{"n_head": 8, "positions": "rope", "train_tokens": 87370000}
Each number is 500 + 25 x the weight over the matrix's rms, rounded and kept within 0 to 999. Layers, rows and columns count from 0. Numbers have three digits each.

# layer 4 MLP down, 128x320, rms 0.313, rows 0-127, columns 40-79
470468519513525475525488506459523503542470516507496522517514503481504473491506478475526511452487492550480528509531477513
569527542506504558522449485480526490453492511554517493522540483472475506514497470518495535518505526501541537500507519504
522541528524497486482510496525509530525488532509477467489494583522468513504535487508493512479495515460473525478534485499
474492531462506501490488455523480466529535513516491486459502488561514481462479524490487520446513505490547459514511519498
504517521526492506497494450516506486555468510484508551478488482479481512470524483493485501503524505472473510514509494484
514488534471478491526506518526491498511481509494486515483498503487504517525506495510488547504503499472514530508470499523
464497500518514528443455480514513472523515487479507467481514464500500484506459487521502544511509431534452521493516451499
508509521416499486506521521531512494541501508486486510495462532471518505451499474514510510451464457479481508483478467485
516509518498445518486469508501549508487500512532485520508521555508535457462468489508503529555508486471503489542468468462
530527499549533478518518492492482507496512466469511502518527469506487470511565482429550500483520461513474479519475490510
512507496471513502460507490535526517510506497490517501527493536509487451491495515502487463495491529517515476493490517495
497529482468569506546491504546498450546499514480501468498478507526470520550487501509514481505489507462496453503466493532
475482466497527483530511513441483535486491469494556503482481520481508489474494515504548451521500552502497496524468504513
504514509505497513499497507483455458475490509513523467445492491506606535486573484499500542498534524524490480526444488494
505473470505480514526495483478505469520496496511507507552506501471492494468461493501518542505496504462477473488489457527
462495493516496490508493495510545548487539538440530482498474487499470520484545505501471491526529506428478496494515510486
511484481479504525500532496515493485502496486512505518524458491473527539505482526502496473513488521484506481501506464488
507470527496520468484466493488469505483509450470507531510497504503537473498492468479515517495483444516503463467514517505
522539462489480502540473464490515497504451488468471494491480501525466506532493498470506534512521493508503503497495465529
485488504498502448522458515507494497455500475502478519485494480518482516490508498491506519510469469525501515527481519529
487522488515539516535510547466502466498541491532540474506535526516486506494528514513528515543512532496454457477475492519
518491516440477548520513522558509504516469476521523509515498479533495506538529516477504487534517514520476528495512513521
508481556491543477467463522504496514540473476499482494531491502483467511458478507473524541530513516588482513505524525480
482513463527493552474511537491474485509514458481522461503543512446485513500524501528465512524474513514507458484516492508
499541490505519566501540502532463490487506497496498498504474489534514470503482497471464500486486504486472495495526492502
488539524507516507473487485480514507496504443511497485453467487500477479472470548528485517515515549488488476475466489511
545515472518458542530459567517477465499552510507520435526483495477499501503521477524488463493497472520513482507470485517
518472502524503505467484490459526520454548496516514520502521490499465503465511531445450505500493464502491510475513547500
513488512507474507460487508505509485507526529496497524503508517502498531511505477467513543486508484515504485475481516501
526536512502493483482533519480443490511481525563458494510504482523494434544544460504505482527528471507520497507490546485
519481520468516520514509456480489481498462538480493499503512504523504473506530499537462476500481524465534455512456487485
510519460495543500521515490513513474528468518532494471530526474485531485513474557513531500527494529520484501489474482541
509537504499514500487498489492456506559534463503492495469442490491512521541526510516506504508505510476502512513523467495
528533496495498514508441472497527497528490506501487516494520528515456456488482489504492499470496477500469495504507467478
512457479601494508494507487485506518535533461511543506433488526515494495491460469489539521508534453514510451474547483526
503482519506533494517464493462481506495517465498475524510526487501497551514503489453494510512525496539476486488476472498
532440500513549498476512482538477524475473492472537509475475497516531525445530468471499454541511482510451492498460512490
481546470539501535520512492506511473508500547501522489498509524522463518477496461482528503497508520467515477489502516474
478556513511567510465493476487484528541500472488510485523556518514495507501521465540499504449541475509540496451510533521
484450558481535492490481481515541533537505493504512487493515502474513472522516486494533521517496485531483511489507479468
468518520488496472488439457503502518488484500480559494496505472477500565484538520454488508512479520536516520502524465503
535504509497536534454456491497535485485551462492464510469561511499498488498479511506477519469515473533496510474499503481
539508475496515540510466535529509476518522516506532490506485494479531507501549516508523479493469509475460459498465482524
485490457532508530477522481509488517511518528484472512486462502487533515504520517461483514472491501460441578536527445535
512505508529515509486451545501500478470505487494503526513469501522503498522480508499488512501460511475484523483511479522
490499495472498489502503475495524548518506504455498476540459491517469487508506504483480486479532511502503485500522503470
508498564510498517432508523452510537531496508529506470505507513554510520525495518512520481500504493461498476484518499502
474538491510525543518495484505477515527513480516505485458488502521515526459520478492510501483487509513549485488497480545
522484500524497520466502496458503480473491504510499565497493511492506514508536477507507499491532514506512481507531445466
467505527465497460536457506499487517531489520487505480475500488506528503493490496450487477465510485517477514504494480480
504517461507545514478444489508500493528482527482515487474503505487492498503553489465443509485490465481504518502494477487
515520468488474498455478502496488533502474523528514477547495456501527495491547459457504482473499511501471543476460503505
516499540491517472461490493476539487508465530519456536524526478520494519493508506483485460499507478520479525450480498510
535478482502527488483489495496433514486524501492494499480496497532501512489502500490496517490443524477542480510452473526
497487458534475516502524486483508456449497541478522488472504496490496471495496501493479471517463500483514553534472470549
499495532496535488514463531497498504500491473521484531504496498484500494468478493466524495534503509502489484488505519483
485511509487473484471483528536487472482544519511453478497508543488540510524537527489517461519444488503515486494453489493
505491496507522474483509504497509500462517479443541485554481490531495497501513480500488506495495514475511489565512477475
514496488540494490470489491452505503498463460503473532523528482540483547499515463508548520497493498496537473483517516539
487508512482541491559498494496494505506522470440505474512491481481471527479513515471506516536490416498498478487489511529
560463500497494494452511508479508526522501507475479471498518489485489513516506488496514517508529452547469517421512479490
438544492454498484494510478509528506507478497494450492527494500478547504439510510495505499518496480518492442439500461479
471519486490478487515465492495495492485497517489452464517521459543573512498441496480532498470494487534486471452517524445
514503510462499551509535517541467500508529492517461458495470508513521509493517489470513496520489491492507485499525492498
522512489483495502480461500497515506507539497533531502507489522502477465488498470488517556512526511489501494479511498494
534492474459497511496531489493474495527523498503526489485488479470525482485543504493454524517486506513497495501536490556
503472441509554502507484521477515484471477535496503522491478523478499506507493483477502477498509480508463514499513541453
509472494532489524506520504507504534467484482448530523499476463497500485472496481481480516520541506496479496486538481497
544505456473506459486477498509527518523492558508518492528453520519497496513515475501528534489532466449487515483497479471
496501460487486461522502530517485459490506464505507465511506499498496529419524477510541521482497536523517463505455473515
532531496475528442513475465504501491518438550538471482507506507538462517524484504439483524513503497493526477464525528483
528470441521518519468492479500504497493486475492489493512501539546519490495522560516464482478498570530508531414487467531
555484489474497517499481530482514491484473565481516532530530474538517477514493470547525500512503477475491536509470502486
479478486497555526484528504514453536531512518521518498527524480460468511528523495508491523531540492485539484503488526506
496519537495515519510519528461549486489518490536475463504578458519491543535461519489434469470434532495510539499555496478
479497530472483499510518547521468476513507486512509516513491536504526489473461473488495492478513485480522535514483483470
471535429537502478498504496483516488480510514521507494517485482478490502488504522505474545498492542471501467493490516464
477521515497546510519542525437505540480531500485495529511525504509451478511454482536477505486497454469511512481493483471
515495504527493540531511516500489509458476479448490471521480526483443514489503525529542487508497534473479495497473507546
499536417485478516500506470500504504521533487538492476541517507507498511541488528510484502536480531476503481446488502474
525499516519495513473500488503491495467508492497498537473522489490541543443496495536492494477570498456556483481508501559
468528498502521471460510571524515462497509505485539484526552510446495473497451495540465476533505492513465540465518499498
473475505502494511497477480500488522521522513483501494480526547495457474516525509492478476516466487509515495486513468476
483459514483498455486522483470480534548502515485490494481486539517471479533495470480500500513488505493495519442489546512
491522480490509500495500516529512482517510536476500508512486479515513491505494538504519506495517509536529518526528503481
550506526523521519520456459442477487469497495481495511521513510530496480469513491465521482487480482456523486497534495482
527503449476474471492484504519537495508551510489468475471501481527479504528496447511501484478502436499505520513512530513
469481469477489488508522514485504517542502518506512438548512556526497497512530492541462488484475490540521500493496493489
478478472487478510493512478496531471529515529498470532514532460516489519510496515478530489516471471486470478525523490479
506494518455521452530515531503480484477522492515485513505515506490510502515494504504542497518528479523503538485505526532
512472496515496499446486489495469515490483485469495533527542455516532500526550514493478538525496514505487511552564532492
495544525493458457532539490486551501452500468460478513523495521434531490465489495558476467448521507537481508540515528517
498525508518494476494490499473509490499471498465514508478486525496511475501517515494486501492469505540494498571458490527
493490490516488450454477533522541477485480524532503479503543510417523639466563558508509498486508489510498537466471476547
498489500476504533444534532490525496493450490479447466546457474496510492526496539499509490497465535502529467467490508538
521551538508490482501458474462507479536526558505522507529474473514497479483499451518486502503511527490477516499498470514
525507506447525494463485477522495447502566540460506450506497488535481487488485505491503494455483534514487466524494499488
526536484493492525459482474489494507520496510510503485502504507539474505503529504523486508543534493481489465467534486473
472512489505463521523501497506494531504490488513483526491508490470489470548496476509548489481494491522528510514540497547
509492488506497531507459467524464483457478527514509448545490494510487469510510467482505526461479511526487537506509471487
512493494489514465545493527496485506513539517508504475472449523501522500530516521481514485503484503520506506517512499513
497486507483496489532512501508537495480517531467518522520485514510463503489460452449485482499493487515491515452546463475
487511495458501426505471508480516495498488472464484423503524487580493494469493560476518502528530473505496482505504484458
485466485500531519534503537503515528566538449498446515496488463534488469471533496523492531496503443526489469518480515520
513526512520448509477496488528484481500518501529470492521493450501500513492474529516535483521509518512504465497474500480
475488514496484491495512553543474500469499513494518475495463506513500514502497480486493504522525487488525498475452481494
497507534535486488524462504487501463431486492500505488488513526511479549462525527538499507529470529528526460473452500501
516493497457479483491476461496521524457481470511520493514491484548541528523499528499498498572502499540486532511520488485
556501484513485499516462498479464558487513458529490498554487508493566514462491435516499519519479469483528543516504498467
497516508518466456472507526550464481450491491485491521457508508483476518447493529508495447511524504480543493491540499496
505522540510497497496493486496513508480547501479468532490483481450489483477530478508505541479473520474512444530511494505
546494484497544515486463567453450425529542476429476523485539493563554465425486517500446483523477498512482484476496530503
499504462488476506483521486489475477510536527496474521500502499515477467521469503515513527477489498528536540504512443492
511511512482499510544526519494530507457490515508512473524500505530506516495493445463456481511486509494505491495507462492
490509503503520536500515482519529507489533509520513472548508517477527520461503495520540472494490503466451495526512522480
470507476528525502502532491493484492484502466512525520465493457497534517529508505504509453481501495494478506469501488467
478501520518527465504467488535507502496518497493534515502487495495537519502502498534479491449485487511498469479489558537
504458525508475533462503481535499464438542525479510449482477532530533457496525499528479496470554517457479514487490567524
500480456441453514487513502496496511540541503467454503475495500507523488463518494520505484512494507469512463537525472495
491492509508486474508517530517496531521449515471508524488507456514471481518502498461493530461492464539557530558529528504
504498516498490476507466490505509496495497488504513534486497553498539502518458493514508509513485497483508492495503479450
466529509478491504449457439477506507537494501483490479515513558479459490494502551520498538469486515477443504533495483523
499519500539500495481546488445497490514518525461516510494489495515446492485492421484471510486534506455471529473521522506
478485499478483483467477458482472538498515469512511499508517521493497493525501501491538480496490485536497514544469536489
488485489463507472504511502509492508503509507486565532505529500475549500487504501464505474473505483514518478496488526496
478495472514508503508501500465503541528487553508497530509466548473508504485535483494464525447510487476501492502441483525
553491530494488503500542475469474542471549459476519504497499497481514505516495532448513530540484516516422521540512489474
498547468473539478476510511489476501503490503490496480459541510506483520510482479498487493459455521498505467481538517472